Each number is 128 + 32 x the weight over the matrix's rms, rounded and kept within 0 to 255. Layers, rows and columns count from 0.

# layer 7 attention query, 224x224, rms 0.0917, rows 187-223, columns 0-111
[[162 234  80  93 105 128 138 111 159 179  74  83  90 154 130 165 140 157 119 133 192 126 127 207 158 108 143 146 207 168 164  90 150 109 118 143 135 145 112  94  97  94 177 138 125  79 117  78 102 131 169 203 117 159  87 158 167 207 122  97  90 123  72 164 117 129 192 142 148 181 125 100 186 174 160 125 128 198 150 106 190 179 129 141 133 108 115  89 115  63 149 154 134 109  90 126  92  90 201 126 129 121  92 110 128 130 104 131 145 148 154 138]
 [105 149 126 114  95  91  89 112 127 157 179 218 175 135 183 120 159  92 134 151 173  30  90 153  92 125  39 137  88  81 204 112 141  55 132 116  71 201  81 157  87 157 133 156 105 148 173 143  76 141 129 175  89  96 139  77 159 162 151 192  91 145  46  89 169 153 145  99 132 104 184 143 140 161 137 127  74 157 116 168 134 178 118 178 140  66 169 164 172 131  26  98 108 135  73 159 156 160  76 138  84  74 123 137  39 149 134 146 144  83 115 204]
 [125 150 114 114 141 144 173  87 151 127 131 111 165  76  81 127  69  82 121 159 150 101  95  80 105 137 112 105 136 114 144 120 117 118 152 147 155 211  83 111 219 142  57  58 158 126 154 153  89 130  77 163 176 114  67 166 109 136 128  96 161  96 135 143 145 192 164 162 141  95 148 187 126 128 118 116 140  76 168 124 222 135  93 152 104 141 141 164 146  87 164 133 111 137 133 108 176 165 183 110  72 135  98 123 131 168 110 106 151 130 123 122]
 [138  93 171 152 148  96 112 172 114 162  97 171 135  96 208  89 185  78 132  86  91 144 183 142 148 103 128 127 146 149 148 121 139  99 112 129 127 132 161  93 142 121 113 128  98 144 151 108 142 122 136  75 158  95 182 141 141 105 144 134 132 112 144 168 160  86 104  59 135 131 108 113 134 130 124 151 139 102  74 139 139 133 124 151 130 153 176 184 162  68 112 150 123 148 104  93 118 140 204 113 142 160 122 187  84 126 145 147 131  25 177 141]
 [178 115 164 146 145 138 111 114 161 118  36 159 149 196  44 155  25  95 130 101 158 128 141 100 171 111  94 103 136 198  83  96 124 135 141 163  95 141 154 138 115 114  83 174  45 156  51 136  96 132  80 191  82 107 128 137 150 117 131  71 100 111 128 116 178 114 112 138 119 109 157 140  93 160 138 111 160 115 154 238 154 150 117 109 110 143 105 147 172  66 182 173 100 135 135 161  82 167 112  77 165 165 163 131 156 141  81 118  91 162 148  92]
 [145 119 125 152 134 129  91 109 144 116 137 110 188 168 118 216 102  98 142  83 143 127 151 139  92 123 115 113 172  94 134 110 126 134 119  97 113  76 158 118 129 104 118 142 122 112 133  89 140 130 102 149 163 101  53 158 117 129 153 102 158 118 127 132  95 161 161  98 129 171  89 114  97 112 159 134 157 152 163 116  78 135 126 103 135 155 177 156 151 135 113 158  81 101 101 136 125 138 138  65 165 198 131 116 151 121 118 128 182  86 161 167]
 [ 43 103 138 174 138  93 163 187 114 153  97 147 145 156 163 132 141 170 124 112 123 138 130 141 105 132  85 150  67 127 158 114 161 155 119 119 152 140 109 118 151 125 115 128 156 156 137 108 111 120 191 118 136 122 122 120 128 134 168 147 174 127 166 154  62  90 166 128 123 112 108 144 110 122 139 103 194 133  80 121 166 153 150 140 160 161 104 132 163 113 122 124 162 110 121 152 187 108 120 137 127 109 121  87 129 146  76 125 126 125 101 100]
 [139  83 130 177 189  83 134 143 127 139 152 161 129 127 135 191 139 175 102 114 106 105 118 172  82 138  90 137 124 143 114 119 103 137 167 103 149 117 131 106 113 150 152 119  87 110 155 127 128 166 106 134 110 135 150 135  91 145 101 204 105 166  84 105 145 131 139  88  95 126 126 143 121 194 153  62 153 188 144 128 114 149 109  95 181 122 125 127 161  97  98 127 125  99  92 147 141 116  72 141 146 134 146 176 117  83 171 108 127 120 155 158]
 [153  97  93  78 136  74 162  91 158 123 128  78  96 163 110 126 131 161 134 158 143 103 119 178 144 131 110 116  95 125  90 159 119 142 153 154 148 138 149 132 100 142 149  99 156 124  83 125 102 118 120 137 137 139 198  68 106 113 112 128 138 111 161 105 121 124 119 104 103 160 152 110 117 108 111 151  84 158  99 184 129 158 140 139 141 119 128 132 127 126  90 152  45 141  79 139 124 116  79 122 131 124 146  93 119 190 136  95 106 162 120 138]
 [118 131 137 121 152  82 153 167  70 106 126  93 116 198 123 103 134 156 180 161 145  85  69 104  88 162 165 128 113 154 142  81 101 137 109 112 181 120 147 178 100  89 171 113 178  81 142 113 130 104 169  99 158 136 146 160 110 107 133 154 173 111  89 117  95 109  82 130  83 127  93 139 170 152 168 136 126 128 190 163 121 125 151 113 120 116 145 106 132 116 152 144  99 145 155 150  98 109 112 196 100  88 130  98 173 152 123 117 145 122  83 163]
 [ 92 136 172 184 110 119 147 134 102 151 156 117 119 138 101  70 108  95 182 124  66 116 121 113 136 133 149 180 110  78  73 168 122 115 103 123 190 139 187 124 150 166 123 131 135 161 145  70 151 149 125 106 100 193 137 168 127 159 170 148 134 117  58 128  77  80 132 147 150 168 176 164  85 168 139 139  95 134 175 151 186 135 122 143 141 113 149  91 137 172 176 140 121 160  82 151 105 118 110 183 128 105 155 162  97  85  95 137 181 106 161 153]
 [159  84  47 123 133 125 112 119  94 155 112 148 149 109 220 145 126  77  40  88 126 111 194 101 163 109 130 138 146 157 171  92 107 159 166 116 122 143 155 126  96 103 119 189  89  84 105 185 106 132 168 114 121 101 138 116  99 103 119 113 145 132 163  89 115 143  96 135 152 117 150 135 114 155 157 152 174 135  55 131 108 131 110 132 115  92 137 138 160 105 120 132 171 109 119 153 161 155  78  57 126  75 140 161 106 119 121 163 144  92 123 113]
 [116 157 137 106 147 197 111 146 142 210 117 104 153 145 118 169 206 142  98 126 160 176 170  98 177  77 154 131  96 119 117  97 133 119  91 150 124  99 125 133 107 102 119 176 152 117 133 157 109 167 152 108 124 133 139 161  63 145  90  98 198 177 129 155 131 152 134 145 120 107 141 135  72  94 114  95 112 117  85 150 110 100 108  96 157  97  87 132 161  98 105 121  91 141 210 157 118 149 102 100 151  70 111 153  91 101 126 155 138 184 120  83]
 [134 176  79 124 166 144 110 145 130 155 150 122 105  97 127 124  78  89 126 135 132 128 131 116 177  77  34 153 158 165  53 127  66 144 121 171 140 126 110 166 175 137 119 132 124 142 171 101 119 158  99  96 150 157  92 166 146  89  94  99 131 161 106 139 136 127 152 175 109 159  70 152 121  83  91 152 115  82 144 103 129 123 147  94 165  57 156 158 155 117 186 178 189  86 125 145 122 161 137  63 115 148  83 180  89 196 136 171 148  84 141 115]
 [ 82 181 122 137 123 173 104 106 143  96 143  90 111 138 121 120 189 114 133 121 158  63 158 100 110 143 189 194 162 112 198 131 142 134 148 177  57 123 132  45 110 151 183 111 121 101 129 100  75 138 147 114  85 122 120  98 123 173  97 218 117 175 101 115 117 182 152 119 101  95 169  98 176 179 162 130  84 196 158 154 146 155 143 147  69 147 195 148 142  96 139 151 117 152  56 114 144 200 116 152 139 122 104 125 141 126 144 120  70  74 125 112]
 [167 105 154 180  63 174 122 173 176 121 184  81 128 126 161 117 158 164 149 148 236  99  73  95 111 115  76  56  94 176  87 116 145 101 143 150 169 218  80  99 132  44 145  57 169 100 132  99  68 171 108 190 184 136  51 132  77 105 116  84 163 132 120 146  80 157 113 134 121 118 120 120 129 109 151 162  69 132 128  99  74 137  87 104  85 138 144 132 208  72  85  41  66 136 125 163 160 136 119 135 142  84 167 120 133 176 134 159 133  88 153 153]
 [ 94 143 153 159 116 162 101 166 172 127  60 149 116 221 107 173 163  94 130  91 182 161 152  98  84 176 119 117 158 155 108 157 112 160 193 156 124 127 149  99 118 170 123 168 144  78 155  95 143 123 153  68 191 125 106 165 176 113 135 159 194 145 113  61 122 136 107 168 139 138 152  78 126 126 116 111 154 146 152 134 114  69 120 141 129 153 198 106  99 110 142 115 103  93 114 126 166 140  84 106 184 158 187  92 125 133 152 107  87 123  50 131]
 [102 136 106 166  86 146  65 167 108 133 105  87 116 118 166 124  94 150 112  68 105 123 105 164 144  89 121 114 167 102 123  91 131 132 131 125 124  97 177 140 107 105 152 145 138 127  94  74 150 170 133 133  31  95 112 127 129 136  72 165  50 104  95 134  98 126  64 107 120 163 133  93 118 136 137  87  94  86  81  98 147 119 131  80 130 115 159 125 105 206 200  60 182  91 128 174 146  85 124 122 145 129 170 204 110 111 146 116 134 154  77 156]
 [106 118 164 134 131  75 110 103 165 102  75 167 123 134 148  36 115 141 121 174 130 167  99 114 183 149  58 178  96 101 203 108  80  99  98 173 103 126 138 130 172 171 146 108 153 100  94 159 117 110  34  78 160 149  98 101  76 134 134  73 100 147  57 131 136 159 151 158 134  85 130 141 114 138 140 181 143 207 100 146 175 159 128 161 122 109 115 177 201 135 107 105  69 138 113 116 185 119 172 160 126 118  74  83  80 194 106 136 126  59 107 136]
 [197 129 184 116 117  78 141 101 123 203  34 208 140 122  86 161  86 124 124 113 157 111 151  87  70  98 118 118 140 182 141 145  89 149 104 118  44 141 142 124 126 106 104  99  95  94 124 143 125  91  78  98  54 131 174 166  93 123 120 145 154 166 126 155  86 124 165  94 133 137 179 134 149 142 164 136 157  92 106  83 205 130 100 147  93 124 168 124 151 104  98 110 111 121 118 181  77 188  79 128  32 156 112  77  25 156  68 172  92 117  97 117]
 [171  81 137 141 144 158 181 115 127 114 136 204  71 136 118 138  70  86 148 194  97 123 153 145  85  65 182  38 207 116 124 178 152 131 120 140 147 113 189 123 136 125 127 119 200  93 111 142  80  93 129 116  98 107 120 166  95 138  72 160 141 190 180 156  25 131  83 104 158 135 101 129  72 141  76  89 103 193  81 117  75 159  89 118 129  62 147 126  84 148 172 104 121 108 170 134  91 123  57 171 150 158 101 126 112 133 140  99 116 111 152 216]
 [149 100 130 127 157 202 133 156 163  99 145 131 107 142  91 103 127 100 151 139 128 100 146 192 101 112 167 111  97 109 156  92 119 138 116 163 113  83 130 146 146 124 102 164 123 129 145 157 194 170 147 120 158 132  86 138 154  95 135 172 145 191 125 147 147 105  85  95  84 139  92 132 169 126 111 112 177 104  96 110  52  96 149 109  83 103 108  89 106 154 143 115 102 131  97  92 105 107  95  93 136 129  95 132 124  93 129 138 126 109  77 103]
 [149 120 131 176 117 109 112 132 134 147 126 142 136 123 112 165 141 115  90 121 116 104 124  70 132 108 198 127 131 144 119 119 120 130 132 123 125  99  99 105 122 132  99 131 131 136 152 120 141 104 181 112 141 139 143  85 134 116 128 123  87 137 138 170 140 115 142  89 113  85 158 139 116 116 143 130 113 109  88  77  74 122 134 182  96  99 141 154 128 115 118 127 136 145 114 134 126 106 143 154 132 152 110 126 152  93 135 152 134 167 154 137]
 [163 140 153 174 145 140 152 143 168 137  75 115 153 156 103 106 135 164 159 118 135 158 126 125 126 130 120 104  92 108 158  81 129 150  98  95 166 126  87 126 119 102 137  99 197 105 144 125 124  92  98 111 146 193 181 117 114 156 139 114  81 114  68 104  51 169 132 113 177 106 103 156 172 117 167 122 101 120 136 108 143  90 148 126 153 127 174 143 109  80  97 171  90 130  80 134 133 139 131 161 113 174  99 127 159 111 105 132 149  99  95 132]
 [115 164 157 161 128 133 164 105 127  85 163 119 168 122  96 156 134  94 172  94 167 196 127 122 129 100 117 108 133  91  90 131 158 148 123  94 114 113 151 207 110 150 178 131 192 131 149 122 150 116 111 107 127 172 188 170 105 105 105 119  89 174 151 149 122 140 109 152  96 122 103 145 113  66 104 129  63 104 136  97 165  60 114 105 153  90  81 144 149 153  99 141 113 164  86 137  48 138 143 167 121 158 119 120 174 155 146 149 165 185 117 176]
 [118 115 134  78  80 151  87 135 122 120 104 118 141 146  98 142 170 114 192 148 137 129 116 142  74 161 177 148  50 108 164 106 112 102 135 147 162 122 140 145 118 143 176 141 115 167 152 101 172 120 121 153 114 107 129  96  98 151 141 126 150  72 185 147  96  94  98 119 104  53 131 120 149 110  93  97 142 143 133 135 122 142 138 116 146 122  74  58 120 150 125 171 102 183 159  85 101 140 117 122 162 117 166 124 161 120 195 145 123  99 109 159]
 [134 143 110 190 138 101  95 113 196 122 159 115  97 109 144 110  89 155 114 160 142  89 138 107 141 180 127 146 145 133 131 149 165 111 151 121 108 112 102 141 170 151 107 150 103 156  57 150  99  60  94 218 100  79 120 141 163 162 118 117 130 147 131 110 177 175 146  91 123 154 137 133 111 103 111 141 176  78 159 119 117 112  87 106 145 102  48 143 125 141  92 114 151 152  96 141  85 122 178 110 134 175 105  86 121  58 133 103  78 109 175 148]
 [110 133 154 100 109 142  82 126 123 163 119  81 111 142 158 137 218 153 132 153  97 178 128  82 140 127 122  72 118 144 134 142 155 123 103 158 118 113 139 154 161  60  82 107 101 129 144 132 118 142 185 167 119 109 136  99 132 153 149 105  91 115 136 158 132 144 160 149 143 150 120 143 120  99 145  79 164  95 145 119 118  76 147 129 127 135 130 136 120 105  99 136 132  96 101 139 124 148  84 148  89 141 130  52 132 109 113 130 132 132 156 118]
 [160 128  73 122 131 121 201 124 105 155 107 188 132 167 137 125 141 171 140  93  58 122 109 174 150 126 131 135 131 160  88 148 119 175 157 142 154 207 147 112  81  95 133 203 153 131 121 127 100 158 144  90 153 177 228 142 200 112 169 116 153  92  91  98 116 119 114  86  99 151 154 149  93 148 162  75 116 111 125  92  83 129 133 148 125 144 141 149 114 136 128 113 131 123 148 138 139  89  99 132 143  78 195 172  82 178  93  99  89 171 135  90]
 [134 119  99 139 115 101 117 151 129  87 138  85 133 137  77 105  99 127 133 137 157 138 113 116 159 129 126 129 109 126 129 158 168 172  96 160  83 207  95 157 138 131 166  95 136  79 126  92 140 115 191 127 171 114 184 111 134 171 159  85  87 142 120 141 152  71 169 164 118 135  96 120 119 131 125  96 136 108 130 173 142 135 128 133 139 130 100 144 135 125 109 124 103 100 156 125 123 136 160 170 128  93 121 150  82 133 126 144 155 133  90 176]
 [113 167  94 118 111 140  25 182 131 112 138 159  60 132 179 116 124  60 150  90 133 138 102  77 129 101 104  80 110 130 143  92 126 145 106 126 128 132 158 156 160  99  90 153 167  95 123 145 166 169 101 133 149 137  55 116 179 185 105  88 199 151 155  95 119 147 138 185 141 118 145 138 129 131 106 181 128  97 131 152 179  70 114 103  87 111  74  95 114 134  97 138 142  95 170 132 106 171  94 115 130 130 127  89 106 147 128 146 114 152 133 141]
 [138  45 161  90 172 142 125 136  94  96  93  96 163 114 119 101  70 137  94 157 142 136 147 149 146 147  85 186 102 163 109 130  80 147 124 117 174 139 143 131 109  95 133 165 129 181 141 130 153 135  45 128  47 164 121 143  80  81 105  95 197 125  90 133  95 154 178 132 113 161 143 114 118 100 129 105 133 134 139 115 115  79 121  76 102 116 179 129 153 167 125 112 121 131 112 108  47 136 133 137 108 110 120 135  97 107 103 175 159 130 144  81]
 [135 146 102 147  87 106 149 172 102  72 184 130  89 122 168 105 167 151 171 148  82  98 129 152 138  48  79  62 151 149 188  57  91 166 158 116 131 129  83 166 125 124 105 159 145  59  86 111 135 106 200 111 156 117 155 190 113 162 201  38 126 237  99 152  87  88 121 150 146 124 116 104 152 141 116 128 121 121 136 135  99  98  92 147 110  83 111 128 112 145 103 125 179 147 187  85 193 141 175 115 147  98  61  68 115 102 182 127 121 142 116 101]
 [150  58 157  87 107  83 177 176 179 100 103 128 196 171  99  64 119 133 127  72 124 108 132 132 120  87 113 127 106 143 138  71 179 154 135 104 109 185 137 117 129  98 176 133 168 103 133 153  94 143  90 144  99 135  99 124  89 109 101 120 212 147  78  94  72 153 112 176 136 143 177 186 187 110 168 132 148 120  84 102  97 159 101 156 108 110 216 124 165 136 145  98 179  64 145 107 134 146 168  98  68  62 148 155 126 152 116 111 127 156 141  84]
 [138 173 162  65 166 147 169 141 116 226 151 161 146 118 155 134 113 186 110 143 100 103 142 207  66 100 191 122 135 229 135  87 162  98  81 166 176 127 173  29  83 154 137 113  89  91  89 136 136 191 122 160 155 149 193 179 137 100 168 181  76 132 128 151 104 104  74 100  58 114 118 103 113  97 124 114 108 110 186 131 190 140 141 110 170 122 110 151 134  87 145 175 154 111 165  58 168 119  96  94 117 177 118 164 113 135 122 122 212 133 154 106]
 [159 179 102 112 145 111 139 122 122  92  82 169 168 147 106 160 115 148 131 131 130 183 178  36 133  73 122 132 182 129 116 197 149 164 127 149 148 139  94 164  66 168 188 128  97 133 177 162 134  46 158 131 130 181 149  91 139 183 165 206 138 104  89  82  96  93 191 171  85  52 174 127 124  81 168  85 119 190  24 152 151 154 105 111 130 128 181  71 113 102 140 112 159 117 121 119 112  18  76  72 115 111  83  81 149 154  86  64  67 136 118  82]
 [ 68 137 173 180 119 173 182 104 111 198 166 127  98 131 196 138 190 121 145  86  88 137 141  87 155 157 136 113 153 100 116 175 143 114  85 171 148 139 152 146 159  87 154 103  92 130 129 143  98 163  85 109 164 175 118  94 155  88 105 135 101  78 148 141 134 176 172 124  90 142 161 126 208 104 115 199  63 102  64 154 121 163 111 124  71 129 124 183  54  76 170 155 124 185 107 105 111  75  84 154 123 138 114  84 112 135  78  76 192 171 137 148]]